Weights of a small transformer language model.
Size: width 320, 10 heads of 32, MLP 832 SwiGLU, vocabulary 25346, 32M parameters.
Architecture: RMSNorm before each block, rotary positions.
Each number is 50 + 12 x the weight over the matrix's rms, rounded and kept within 0 to 99. Layers, rows and columns count from 0.

# layer 4 MLP up, 832x320, rms 0.133, rows 109-217, columns 256-319
38 53 57 50 57 57 48 49 49 40 43 51 37 48 59 32 67 45 33 59 41 55 46 58 54 43 44 31 50 42 70 58 64 62 54 45 29 40 39 53 37 41 59 25 50 46 36 50 57 59 63 60 39 57 55 51 41 63 58 46 37 34 69 20
29 62 66 54 61 51 46 48 58 51 81 49 40 42 58 57 54 37 61 44 40 87 42 55 38 62 37 63 68 30 55 64 46 49 63 58 47 75 39 60 47 31 40 60 45 73 52 70 53 79 61 44 32 60 49 22 48 52 50 50 63 67 50 47
46 48 51 35 53 31 45 53 32 40 61 51 36 66 37 64 45 45 59 52 38 47 44 69 58 43 45 53 50 50 65 21 34 57 34 49 61 50 59 55 67 48 43 35 38 60 41 39 41 47 39 51 32 58 49 61 48 49 48 39 47 48 30 35
54 42 63 36 51 47 43 46 40 52 38 33 42 63 67 24 76 43 68 57 70 58 60 13 55 48 54 58 45 47 50 36 28 38 33 53 37 51 64 52 51 41 46 40 78 40 52 57 61 50 30 62 39 30 43 33 37 44 44 44 43 41 42 28
43 57 48 58 48 36 58 72 47 46 40 34 57 54 64 57 54 40 39 33 49 59 43 36 48 53 48 63 50 40 49 60 51 61 56 61 41 52 53 57 50 29 57 39 59 53 49 44 65 22 60 66 63 61 48 50 45 53 55 37 42 44 47 48
48 51 46 62 56 47 38 62 67 65 55 77 57 44 52 48 71 39 42 47 69 60 58 46 59 48 39 42 56 48 55 48 65 51 61 41 35 53 42 27 30 58 39 70 65 32 48 46 39 49 70 41 51 32 56 45 56 46 74 51 33 56 66 34
36 61 50 61 44 39 60 57 50 52 68 45 47 64 49 59 66 43 50 40 42 66 64 52 35 61 41 65 25 35 45 54 45 59 59 54 59 51 53 23 54 27 56 49 43 47 63 41 53 49 49 31 44 63 44 51 39 48 55 67 47 58 38 61
30 51 52 67 41 34 48 46 37 32 49 55 66 50 53 46 41 62 59 51 41 63 32 39 28 51 51 59 48 58 44 47 57 57 53 46 62 51 50 21 31 43 55 52 42 44 67 57 55 44 48 45 45 61 35 44 50 68 32 39 63 56 53 53
40 61 48 57 48 42 35 49 68 26 55 53 40 47 33 52 61 61 31 34 48 49 48 35 51 60 41 48 62 45 39 58 44 35 38 41 48 68 49 32 46 55 52 59 48 53 43 78 36 66 52 27 41 49 25 43 43 43 27 44 49 42 52 52
50 45 53 35 41 43 65 40 36 69 62 45 42 50 33 42 51 42 51 50 39 45 57 49 48 34 57 67 46 54 53 58 44 50 37 60 67 54 64 46 51 61 49 62 45 41 52 45 34 58 46 48 55 41 67 61 74 59 51 29 48 58 34 32
45 78 28 60 36 60 43 45 62 48 49 48 46 70 52 51 45 45 54 35 49 42 46 50 72 61 18 58 36 53 59 41 60 52 49 62 55 39 49 41 60 47 36 43 69 36 48 64 50 52 43 47 42 54 46 44 58 57 63 49 51 34 55 48
58 55 53 46 42 61 50 43 63 75 64 51 55 47 42 49 38 63 50 53 51 54 44 56 54 42 56 56 57 52 56 58 56 57 48 49 62 71 55 75 63 45 47 54 36 46 36 54 54 61 55 58 37 39 52 32 53 47 55 53 60 42 34 66
67 47 54 53 38 68 41 42 45 40 53 58 60 63 47 25 54 43 63 45 51 60 42 61 29 35 70 55 35 32 38 54 55 47 61 31 64 46 44 52 39 59 39 44 52 45 39 44 59 51 43 41 68 59 46 61 39 26 75 48 29 41 39 57
42 37 64 51 67 52 55 32 60 58 64 64 61 52 56 64 45 60 50 47 42 45 59 43 59 48 35 63 42 43 45 47 67 48 49 28 37 61 56 56 53 65 32 60 24 60 53 56 37 48 54 48 59 43 57 68 50 44 56 61 45 50 61 49
43 53 43 42 58 39 34 49 62 58 65 61 48 46 67 61 52 45 45 59 51 36 46 25 75 62 57 60 44 50 57 60 62 46 66 56 41 62 62 55 59 69 54 41 56 52 33 49 51 54 42 65 35 53 41 55 42 28 65 45 30 51 45 43
59 24 52 68 55 35 50 44 44 43 48 52 42 41 58 38 50 41 37 44 44 64 51 73 69 57 55 55 51 53 55 55 51 35 52 51 68 56 54 50 59 48 58 55 51 55 53 44 35 80 41 32 44 52 42 57 38 44 57 67 63 36 33 59
38 58 30 65 58 37 43 43 50 49 43 43 66 53 69 50 67 49 46 63 52 72 63 67 34 63 48 41 53 50 54 43 62 49 45 30 45 43 47 58 51 39 40 46 76 50 69 51 49 53 65 52 39 18 53 34 57 76 52 51 36 56 38 31
62 59 69 55 55 50 68 61 37 44 56 59 54 47 44 40 54 49 61 58 65 59 58 63 39 49 62 50 39 53 40 43 56 49 51 73 53 43 59 53 39 46 51 39 64 42 40 49 57 49 39 34 45 62 49 45 52 39 41 38 50 39 30 49
50 41 62 45 22 39 68 59 46 39 33 53 74 49 70 48 32 67 33 38 59 52 30 50 67 50 20 47 55 45 44 42 61 76 55 30 43 31 34 52 66 62 55 51 55 29 41 45 55 21 47 44 38 29 53 63 55 52 36 53 69 50 36 66
47 63 43 46 72 18 49 58 58 41 61 45 48 22 53 63 38 52 77 49 45 32 31 26 62 54 58 71 54 54 59 38 42 63 75 75 52 32 31 49 50 52 45 63 34 66 59 14 54 55 58 73 44 41 55 41 58 31 41 65 76 38 41 57
42 45 32 29 46 43 46 49 37 50 47 58 60 55 74 86 38 38 49 44 57 77 76 35 59 56 39 42 38 64 35 39 62 53 62 65 39 23 45 39 38 70 49 74 45 46 49 58 42 49 39 41 39 68 70 62 40 43 43 48 45 38 40 54
49 42 50 59 41 44 55 50 65 58 58 48 64 61 43 46 30 49 65 41 37 54 54 57 23 59 43 55 64 52 37 37 58 59 50 58 46 54 52 39 39 56 33 60 33 57 55 46 64 31 45 56 41 52 49 43 54 43 55 49 56 63 48 70
55 46 50 51 62 60 35 61 38 51 51 74 72 54 52 40 54 38 46 52 43 42 56 55 39 30 60 43 59 53 40 70 50 48 36 60 54 55 54 42 62 54 40 40 47 58 55 64 65 36 33 45 48 29 50 57 62 51 52 46 56 71 47 36
62 65 58 52 21 29 45 30 59 55 53 61 29 62 21 45 49 44 58 38 34 60 61 37 30 51 40 36 57 48 62 40 54 39 54 48 53 47 48 69 43 29 45 51 60 57 26 51 52 64 35 35 37 49 23 39 53 72 59 60 53 56 58 63
53 45 48 07 31 30 69 07 54 52 49 56 50 50 55 55 56 51 32 43 67 55 41 64 53 60 36 45 51 32 50 51 69 44 57 58 41 42 34 41 50 51 60 32 31 52 65 46 80 70 59 42 50 65 20 49 78 70 39 46 42 44 53 65
43 64 58 47 46 57 70 54 39 51 59 48 63 31 30 46 53 45 62 59 61 40 65 83 47 56 52 51 59 60 63 39 47 51 59 46 57 38 37 50 56 28 52 57 62 23 72 60 35 48 44 62 32 47 35 72 60 56 52 59 50 42 67 50
51 28 72 79 52 32 53 56 54 55 63 45 49 51 41 49 56 55 52 59 64 47 38 43 59 38 46 44 52 55 35 20 40 43 62 57 38 48 57 51 41 57 61 46 45 45 53 40 63 44 46 28 55 48 66 53 67 39 52 40 35 41 60 44
29 51 60 57 57 58 46 49 31 33 47 51 52 82 67 61 52 73 66 04 49 61 62 73 43 53 64 56 51 37 27 44 47 61 62 66 45 57 65 59 67 39 55 37 39 64 62 38 40 52 49 38 27 89 55 20 43 69 40 48 54 40 64 49
60 52 60 55 52 39 39 50 58 39 60 44 65 40 61 49 45 79 62 48 45 43 39 69 62 37 45 59 59 45 45 52 42 59 58 25 70 48 59 72 55 48 54 46 32 35 39 47 40 60 53 59 66 63 61 66 83 30 51 65 51 49 29 44
37 38 39 33 49 29 44 60 62 18 67 20 58 35 49 66 75 46 29 35 33 60 63 58 34 51 51 52 50 50 47 56 49 33 44 50 56 46 52 79 35 32 56 41 30 63 30 74 68 32 30 49 37 25 59 38 54 36 45 31 53 61 47 37
65 47 63 41 43 39 51 95 46 54 16 32 51 32 63 59 59 54 60 56 63 77 40 56 39 38 52 29 46 59 48 48 67 52 42 48 56 59 47 40 48 47 38 32 49 34 38 63 29 57 33 32 40 26 66 94 60 11 56 42 66 49 60 49
47 27 59 49 51 59 59 49 49 69 52 53 48 44 48 21 54 32 45 56 59 47 67 57 55 61 62 29 35 65 48 45 52 59 43 57 57 45 26 45 40 45 44 37 41 43 45 86 51 63 52 48 61 38 34 50 62 71 64 32 57 41 48 37
44 48 40 59 46 42 52 73 57 52 54 32 48 50 42 56 29 49 59 44 62 47 13 23 41 61 43 49 38 56 46 50 55 50 37 47 38 56 43 47 67 50 69 55 58 58 47 49 70 39 55 72 57 46 66 47 35 34 55 57 63 49 65 30
34 60 46 76 40 46 56 46 45 47 50 51 50 50 63 44 48 48 68 49 26 58 57 44 47 73 59 64 47 34 47 43 58 37 43 73 38 65 49 39 37 72 62 49 22 50 44 48 50 64 49 59 70 43 59 60 48 55 65 65 82 50 43 74
47 48 55 48 60 38 50 24 40 42 65 50 26 41 50 53 41 34 63 58 60 46 38 38 52 70 57 42 56 48 50 67 67 34 58 69 63 64 56 44 48 61 57 58 56 47 41 65 31 53 69 57 56 59 68 54 60 37 40 39 42 53 42 49
59 45 46 44 54 44 48 39 66 48 32 47 49 41 45 38 37 49 42 57 37 71 48 64 46 64 39 64 53 55 35 34 45 35 44 59 37 54 33 64 34 62 52 45 43 52 51 43 49 32 57 52 51 55 62 45 38 42 61 54 71 40 37 36
45 56 66 75 48 45 48 57 43 53 68 34 54 46 48 45 37 33 34 62 39 62 42 58 57 56 43 54 40 24 48 64 55 41 50 62 39 37 56 49 57 48 49 49 68 33 24 61 65 52 29 49 58 28 41 72 55 51 44 37 41 54 33 61
38 56 37 53 41 52 59 55 40 44 50 32 63 70 50 47 46 55 58 53 42 56 70 76 43 55 58 49 32 42 64 38 31 41 59 50 51 69 36 54 67 44 42 40 35 54 38 48 43 57 29 48 53 55 48 38 47 32 41 73 46 66 50 60
17 41 49 46 48 40 59 45 30 42 44 62 21 49 47 46 49 62 37 59 54 28 51 51 68 55 65 57 44 65 59 52 60 42 25 37 51 57 62 50 36 64 48 63 53 60 56 48 46 56 58 38 54 59 62 64 39 53 53 41 56 66 34 52
48 56 45 61 40 85 46 56 73 47 44 43 40 68 50 51 62 74 78 40 52 57 52 58 34 79 71 52 45 19 49 51 60 52 43 72 53 50 46 52 24 45 39 55 32 62 45 59 62 52 87 31 46 54 56 38 43 46 57 49 68 31 49 49
41 58 59 53 45 50 45 52 47 47 52 48 47 45 39 57 35 41 65 69 36 73 78 39 53 39 38 37 30 55 33 58 30 40 53 49 45 39 71 66 52 38 39 52 48 34 39 56 59 55 46 55 60 45 65 60 42 46 47 62 63 62 48 49
51 55 48 44 65 60 39 47 62 47 32 36 58 23 67 59 43 55 63 53 47 47 67 48 37 66 61 72 56 36 52 41 43 42 39 34 61 46 60 55 64 45 59 06 62 40 60 47 42 48 37 58 55 56 62 30 64 37 54 57 26 70 52 64
31 52 59 47 51 51 77 43 41 52 47 54 50 66 72 40 55 48 57 44 60 67 39 37 46 52 46 59 24 52 69 50 55 48 63 54 62 44 54 47 37 55 47 35 51 82 54 47 63 52 56 46 41 41 46 69 31 47 39 71 45 61 60 64
52 48 55 43 35 51 47 30 43 41 60 62 45 35 64 58 46 64 57 46 39 31 43 45 45 44 65 45 57 65 67 54 34 76 68 66 53 53 43 54 76 36 48 28 40 50 68 45 45 31 47 31 74 31 45 34 46 51 31 42 49 45 39 37
64 45 56 47 53 47 45 45 68 67 44 73 52 26 68 42 69 42 56 51 71 22 50 53 54 62 54 57 59 66 51 48 58 56 38 59 54 77 35 56 42 75 46 36 49 53 55 20 51 46 51 39 36 53 67 58 62 46 38 71 54 61 57 67
49 44 42 18 52 29 46 55 46 34 28 48 61 39 60 55 53 46 53 56 53 53 53 54 49 71 37 63 54 54 42 39 49 35 42 52 59 59 60 40 45 38 56 51 31 55 56 56 46 57 54 46 57 61 57 40 57 47 35 46 50 38 45 42
81 50 29 53 51 36 58 31 51 33 21 65 51 49 51 71 53 42 47 60 52 73 27 66 48 58 49 59 54 63 38 47 44 71 32 50 50 78 41 37 47 41 64 66 58 38 73 49 57 38 45 47 50 24 63 35 53 67 59 66 72 45 61 44
67 48 28 38 25 47 39 39 30 66 48 69 42 61 26 51 46 39 50 49 58 33 31 24 58 51 51 40 57 53 57 61 66 54 65 59 65 38 57 61 57 45 46 38 50 39 58 48 68 42 35 44 41 48 44 45 44 49 36 60 41 70 54 62
49 45 69 26 57 50 57 33 50 39 61 44 33 63 61 43 57 61 54 35 44 13 34 41 57 62 52 39 44 60 36 40 45 19 44 64 61 62 66 40 50 56 65 52 60 53 51 62 59 29 55 50 56 57 51 45 30 70 61 65 51 67 44 48
56 65 41 45 48 44 33 47 53 52 49 55 66 76 75 70 36 43 50 49 48 55 29 67 87 53 44 54 49 44 58 78 51 53 59 68 52 42 54 52 87 63 55 46 34 47 64 58 62 41 76 58 30 35 47 51 47 37 55 47 49 51 56 51
43 31 44 69 64 50 41 51 44 45 46 54 47 53 50 53 41 53 49 39 53 48 39 27 55 59 50 38 51 31 63 49 81 52 34 49 49 70 43 52 56 40 44 39 41 40 64 46 38 35 55 51 58 52 42 60 58 41 53 53 49 34 43 54
48 65 57 22 54 52 55 42 65 71 49 39 59 37 51 36 48 26 29 42 55 29 40 62 42 48 51 52 62 45 51 24 19 55 56 30 74 56 56 55 46 50 46 40 51 47 57 41 68 39 43 47 44 69 58 63 54 42 41 44 39 68 49 48
54 66 29 50 51 47 60 63 37 49 61 53 63 50 50 50 67 43 53 77 72 38 51 33 57 17 62 37 57 60 57 50 54 40 44 53 61 50 43 64 64 51 44 45 54 40 41 14 62 32 57 42 66 56 27 67 39 73 72 39 42 54 68 64
64 59 43 35 74 70 44 31 34 59 65 51 52 65 46 44 27 55 36 62 81 54 31 53 75 62 55 29 51 48 35 49 19 35 42 63 48 59 46 22 35 65 53 40 46 59 46 65 57 62 63 61 62 51 44 29 42 49 44 60 57 46 40 46
41 37 50 61 48 79 57 43 55 48 41 60 51 49 71 41 46 29 44 52 58 36 26 62 65 29 31 64 60 48 63 46 39 67 52 40 53 44 61 55 46 32 73 52 50 49 45 59 54 37 45 47 64 63 56 40 30 55 53 72 56 63 66 53
34 54 54 60 61 43 52 49 38 72 44 58 54 39 76 39 28 64 58 61 47 45 65 65 35 58 62 69 48 51 37 51 47 70 47 47 73 60 26 44 52 62 52 68 45 80 31 53 59 56 40 30 48 34 41 44 55 48 43 36 58 60 55 52
51 51 66 42 36 53 49 50 35 43 69 48 35 52 50 50 62 43 40 52 64 63 46 38 76 32 41 50 58 56 51 39 59 62 51 63 33 57 36 39 40 45 54 50 55 46 25 60 40 52 46 58 55 79 52 35 52 53 42 28 56 42 54 50
45 38 59 27 56 62 42 56 37 63 60 52 28 35 49 48 57 52 53 61 56 64 61 44 54 38 69 58 61 40 41 33 32 51 40 48 39 58 38 51 62 61 56 54 33 61 53 44 33 71 45 33 33 58 30 82 62 56 56 39 56 58 57 33
31 56 48 60 61 54 57 51 42 49 64 62 52 58 66 36 56 65 52 76 46 49 48 61 51 42 53 43 54 55 46 46 50 63 37 49 34 68 57 58 39 59 45 46 55 60 67 62 50 39 75 48 64 46 63 52 41 50 66 50 58 44 39 52
73 56 68 39 54 38 38 46 28 53 50 56 56 56 58 59 50 33 61 57 37 36 35 32 48 31 56 43 43 69 36 33 57 70 37 44 43 33 70 45 59 57 43 56 68 76 45 40 48 55 48 62 25 44 44 35 43 41 42 64 41 51 58 46
25 32 47 34 46 58 40 38 63 46 51 40 52 50 66 53 65 41 68 46 57 23 38 43 51 53 43 53 52 53 65 61 67 61 58 53 69 46 46 45 39 35 74 68 44 41 68 32 49 64 62 55 39 60 46 41 61 71 64 52 41 62 60 37
64 50 46 20 52 39 51 44 62 68 55 28 50 63 67 42 64 45 54 55 49 41 75 80 41 67 63 42 38 54 61 65 49 52 51 43 39 54 51 57 33 53 26 60 55 50 48 48 78 71 47 62 45 49 48 55 37 44 56 62 37 46 43 50
56 55 67 36 38 53 29 33 71 55 64 29 78 43 48 45 70 59 36 41 59 51 44 28 66 28 45 84 73 34 54 56 23 70 46 52 68 48 38 67 32 37 49 56 71 59 29 74 43 26 52 56 41 50 40 67 72 29 40 49 65 50 38 68
63 48 42 26 40 57 49 46 55 30 42 53 30 39 37 21 61 46 37 60 31 36 51 44 61 62 35 47 53 53 25 81 66 44 46 56 46 50 29 51 50 71 50 41 31 63 53 51 48 63 45 38 46 55 51 40 38 47 33 55 55 09 48 57
59 57 55 42 65 57 48 40 43 39 41 47 34 50 62 43 61 61 42 62 53 65 62 44 48 26 27 62 61 71 60 70 50 56 42 48 45 74 54 61 29 49 46 45 58 29 34 55 60 48 43 39 54 42 42 54 42 39 23 48 33 56 43 38
46 57 68 59 31 53 50 60 48 43 72 56 42 42 57 40 59 53 63 52 62 55 46 37 39 62 53 28 56 40 44 40 56 35 52 37 57 43 47 44 58 62 50 42 32 60 46 45 56 52 54 38 53 39 68 35 48 33 49 55 45 57 50 27
27 47 60 38 47 66 67 57 66 37 53 46 53 44 50 14 79 24 47 66 43 46 47 59 43 55 32 41 44 75 67 37 43 69 61 31 48 46 44 44 44 56 53 33 52 64 32 52 64 58 63 28 50 50 71 71 52 51 50 29 41 55 52 34
49 62 33 59 59 54 40 35 61 56 48 63 60 47 59 28 43 55 48 70 39 62 55 35 59 57 63 52 36 43 42 52 53 60 57 56 42 60 42 56 74 33 78 71 71 34 25 21 52 45 64 52 44 74 27 54 50 43 54 40 81 49 31 68
32 64 34 36 69 47 38 44 55 51 52 48 58 50 57 46 52 68 53 42 51 39 50 61 65 49 67 39 61 24 50 53 54 61 61 49 42 59 70 44 71 71 31 39 37 39 52 48 40 61 43 51 43 54 35 49 41 63 68 42 58 33 78 50
40 48 50 58 38 47 42 63 44 50 68 61 56 47 59 64 68 55 33 58 54 69 50 43 49 53 48 33 45 25 62 64 62 44 61 58 24 46 44 10 25 86 61 44 42 52 78 29 52 49 54 25 34 52 40 53 39 84 47 64 31 38 55 56
44 59 51 63 51 52 47 70 58 65 71 55 48 51 51 31 76 67 47 71 37 34 50 40 67 49 53 62 37 42 72 63 65 47 44 58 40 51 27 48 67 55 35 62 60 45 48 27 53 30 50 47 62 57 31 36 44 30 56 72 45 41 54 33
54 71 67 64 70 56 33 49 40 43 32 43 44 55 64 49 46 60 49 42 28 67 55 35 60 62 42 42 51 61 51 50 57 55 68 30 59 41 35 26 63 52 39 54 44 54 52 56 54 68 54 29 35 48 63 49 65 52 63 12 57 47 31 40
43 61 58 62 52 41 44 28 43 52 29 41 47 59 56 47 56 52 50 55 39 53 55 40 54 38 42 53 40 58 67 72 32 58 29 65 53 38 17 46 74 36 33 37 60 44 49 34 40 77 30 30 54 59 56 37 64 53 45 47 43 30 63 50
48 53 58 58 52 41 70 50 56 44 45 44 22 45 47 68 58 57 45 39 59 46 61 46 48 46 54 52 51 60 49 41 51 57 46 42 53 61 84 34 58 41 50 46 37 35 53 65 57 54 49 41 62 44 46 60 53 66 57 62 48 62 48 33
68 61 50 25 32 48 53 34 65 56 41 57 44 45 37 36 43 34 40 49 64 34 48 45 37 44 40 62 45 47 48 44 52 47 24 62 35 59 51 40 41 41 37 34 42 53 52 55 52 69 41 48 40 51 69 58 40 58 33 48 48 44 35 61
39 38 64 28 43 55 71 34 43 45 49 45 52 43 39 39 49 58 48 54 61 49 40 48 34 32 44 71 50 45 35 48 44 63 37 32 50 68 50 47 45 39 43 42 52 50 34 55 89 44 50 58 55 54 52 56 26 46 43 45 26 46 24 48
56 46 36 58 50 25 62 36 53 57 52 51 47 66 51 39 54 55 34 23 52 51 59 49 26 46 43 56 55 53 20 51 64 28 58 36 64 72 78 69 56 51 46 50 37 45 59 61 49 61 39 61 52 45 35 70 58 62 56 74 33 47 66 48
58 35 31 60 52 50 59 53 38 53 49 45 55 62 59 63 73 70 74 39 52 47 16 18 76 33 63 58 61 52 63 47 31 66 67 38 58 46 50 67 47 46 54 25 38 64 39 48 59 56 44 47 54 42 63 42 59 57 53 53 51 63 65 14
34 50 47 57 43 44 61 73 52 35 45 42 37 35 37 51 40 55 50 37 60 52 50 50 61 57 62 54 46 59 55 51 47 46 51 48 53 45 65 50 47 42 38 52 51 49 50 48 56 52 41 41 71 42 52 37 38 56 59 64 56 62 50 57
58 58 33 52 55 36 50 42 45 29 45 30 42 53 36 48 42 39 34 62 22 39 44 42 42 53 66 42 67 46 45 46 18 42 59 27 51 72 26 61 49 46 63 47 65 49 63 43 56 56 22 43 75 48 61 26 40 74 54 38 71 37 44 40
59 60 45 45 44 44 49 34 84 80 47 40 35 36 61 48 52 62 35 56 66 26 48 52 36 47 46 36 47 39 61 54 50 24 52 50 35 34 47 22 35 52 32 56 50 73 69 39 47 54 32 24 50 64 22 31 51 63 43 57 38 33 41 69
28 41 61 64 57 73 47 34 56 63 54 54 63 45 19 42 40 40 16 99 41 32 83 48 34 37 16 54 40 59 60 34 36 37 55 47 33 61 57 60 78 72 57 51 41 74 31 38 48 36 62 66 47 49 62 60 46 43 63 44 60 33 46 41
46 47 56 50 37 37 42 47 37 58 62 75 62 48 41 39 35 45 48 53 23 59 41 69 56 35 79 67 55 50 49 21 30 62 46 53 51 41 46 52 44 56 66 61 51 46 41 52 61 42 46 50 54 31 57 57 52 47 53 38 63 48 47 49
48 51 37 35 60 48 40 51 33 53 72 46 57 38 48 41 52 33 47 59 48 22 27 55 54 52 55 41 51 47 59 56 59 63 44 57 34 68 66 34 62 60 67 37 61 64 61 48 56 35 44 51 36 29 36 45 58 53 59 57 55 43 51 57
55 62 34 59 45 43 38 50 39 46 40 61 40 50 58 46 33 51 36 49 59 47 58 43 62 47 65 54 60 68 60 49 54 64 47 43 35 55 45 83 56 53 53 32 30 97 70 48 71 50 47 31 41 33 28 42 60 57 51 73 78 73 79 47
37 55 49 52 65 47 64 61 36 78 44 36 42 58 54 58 50 64 56 49 51 38 47 38 39 36 59 32 50 49 50 63 10 70 59 46 56 31 67 32 48 53 47 41 53 62 67 70 37 53 45 54 46 60 52 46 30 56 68 38 46 41 46 63
43 46 50 63 41 41 51 51 50 62 60 58 41 41 47 47 41 63 54 47 47 67 24 40 58 57 64 54 61 48 51 66 51 55 51 40 50 48 59 43 43 50 44 44 66 49 53 45 32 39 46 68 40 50 28 31 50 44 49 50 40 65 75 39
52 33 19 55 35 53 57 68 49 54 43 48 61 48 54 38 34 69 63 46 54 57 56 30 66 40 61 41 43 49 51 52 57 41 57 44 65 45 59 52 32 48 40 48 76 61 48 67 32 57 45 32 59 52 58 51 42 57 52 40 45 57 56 50
46 51 59 70 38 50 43 49 49 73 31 69 50 50 41 61 55 47 60 72 63 42 53 35 62 51 57 63 67 66 57 52 52 68 56 49 46 44 46 58 61 32 53 43 50 54 64 72 31 44 67 11 57 45 58 45 43 61 57 39 57 45 64 39
53 47 48 34 50 48 45 51 41 52 47 43 41 33 51 58 41 30 49 58 44 58 44 29 50 64 48 41 54 58 37 40 48 47 54 65 35 30 44 51 77 49 47 53 45 61 39 54 36 44 43 46 53 39 50 43 43 40 72 42 45 59 48 28
59 46 70 39 39 57 32 49 49 45 64 49 55 68 60 75 47 56 56 46 57 34 56 60 67 47 62 50 48 49 45 33 37 63 33 45 36 54 36 54 41 49 28 30 46 51 38 44 60 50 55 44 60 51 59 44 56 53 47 71 44 66 42 47
47 57 37 79 73 55 75 75 42 48 45 52 41 57 48 38 59 71 58 59 62 62 66 27 45 77 39 39 52 86 66 68 68 65 42 90 31 41 45 46 49 54 34 56 37 49 66 70 68 59 69 48 52 46 27 60 49 49 49 52 34 24 55 44
42 59 41 43 72 56 43 45 53 45 48 57 48 36 28 42 41 37 31 71 50 53 38 69 67 65 41 31 40 69 70 37 35 57 41 52 51 67 36 71 54 77 43 35 53 40 69 64 50 46 38 33 37 32 71 35 51 59 49 61 49 74 56 49
48 45 71 75 46 51 36 45 57 51 48 55 62 52 48 44 55 37 54 61 61 54 36 58 41 69 60 65 55 47 70 49 39 56 50 32 43 55 43 34 52 52 38 49 42 32 53 40 54 59 57 33 50 61 66 62 60 47 48 27 30 66 42 33
50 49 37 65 38 65 37 46 24 78 44 78 55 40 69 64 61 51 35 50 69 36 50 51 54 46 75 39 37 38 50 50 50 64 55 32 60 47 48 37 49 58 53 41 49 46 51 67 41 42 49 58 42 57 67 30 44 50 51 37 43 49 37 38
48 41 34 54 60 46 45 54 46 39 46 54 39 42 24 33 37 71 45 74 50 55 58 55 59 31 51 53 69 50 58 81 44 52 64 39 43 37 48 62 38 64 47 56 26 43 43 54 47 44 28 48 41 50 32 46 40 43 43 49 67 61 43 61
58 30 53 42 44 55 47 59 37 25 57 45 65 49 47 48 59 46 48 67 48 50 51 43 31 34 74 61 57 61 67 56 41 50 35 58 56 41 50 62 51 61 69 49 48 37 27 67 53 56 63 63 42 29 49 49 66 60 37 45 49 66 46 44
52 71 47 35 40 22 61 54 49 23 46 36 55 39 50 69 44 34 71 37 28 54 59 59 51 56 58 52 54 53 57 52 30 52 81 59 43 62 40 37 53 60 36 63 55 59 39 38 58 46 62 66 42 50 42 64 58 62 52 55 61 61 45 39
51 55 30 48 60 66 55 61 43 57 34 47 58 49 78 55 53 52 58 49 50 35 50 44 58 62 60 58 64 66 63 37 59 58 36 49 47 65 48 51 73 46 44 13 40 47 57 42 41 50 53 45 35 41 45 62 74 43 35 58 51 29 46 38
47 48 45 49 44 47 64 50 57 41 54 53 55 34 46 48 52 53 49 43 53 44 41 45 64 55 53 40 66 47 35 72 41 36 55 52 41 41 76 32 48 55 67 38 48 51 52 57 56 45 36 48 41 50 45 62 35 63 42 60 65 55 60 55
45 62 63 49 51 61 39 70 56 59 57 48 48 38 50 54 29 49 61 44 58 56 44 42 45 42 54 41 39 53 70 43 66 37 39 36 45 45 52 65 54 57 49 47 69 62 46 34 64 39 67 62 52 43 52 32 61 55 48 64 52 22 31 42
47 50 73 37 41 49 60 47 66 64 38 63 45 50 22 39 60 33 54 43 48 42 72 57 46 56 45 54 60 60 75 53 27 56 25 57 37 61 46 25 61 39 52 65 66 41 44 46 45 68 58 53 71 26 71 36 44 69 43 66 50 48 28 42
57 51 57 68 34 44 51 55 57 48 43 29 59 44 59 54 40 55 56 41 74 45 51 53 59 67 43 62 50 26 49 53 56 55 51 77 60 39 49 17 24 48 51 37 47 29 30 53 37 35 46 29 44 13 41 45 75 40 34 56 39 36 48 51
54 44 65 52 49 55 26 22 53 60 24 63 59 41 59 52 35 55 52 59 49 64 42 50 68 61 36 43 53 58 41 42 43 48 34 57 47 38 36 51 36 55 54 51 39 50 48 42 46 58 59 43 36 42 56 67 45 52 36 66 78 49 51 30
42 51 69 52 30 47 81 67 67 51 51 54 47 54 60 50 37 50 41 35 59 50 52 51 14 60 59 50 54 63 58 64 25 28 40 52 39 39 26 48 38 55 47 75 55 63 83 52 64 61 37 58 64 34 52 64 55 62 37 58 50 15 60 28
76 73 33 54 53 51 47 39 51 41 58 57 48 18 44 68 47 56 43 28 51 61 55 56 48 52 64 55 24 33 53 71 54 53 31 51 42 41 67 26 61 48 52 69 46 59 39 50 59 63 59 42 43 55 51 58 61 62 51 51 59 59 43 59
51 60 40 62 34 47 50 47 42 30 63 42 45 37 61 55 40 57 44 41 44 50 49 48 50 52 58 62 53 66 33 56 42 40 39 45 42 56 37 35 46 48 42 52 33 56 48 49 39 54 55 58 62 39 53 52 55 69 59 60 42 54 35 48
57 43 59 38 56 67 30 52 31 68 53 40 48 57 20 39 48 59 75 35 65 46 49 40 72 59 61 21 64 63 41 67 40 53 46 56 61 57 43 33 58 38 68 50 60 32 44 69 39 73 59 74 57 47 56 44 73 52 48 30 53 64 52 54
35 48 45 40 47 61 55 70 48 45 35 56 34 52 37 57 32 48 74 57 55 48 59 55 24 39 38 58 48 53 55 46 64 64 49 52 42 40 36 46 43 54 55 47 56 61 57 65 49 47 40 39 38 46 30 57 40 69 60 61 50 67 53 56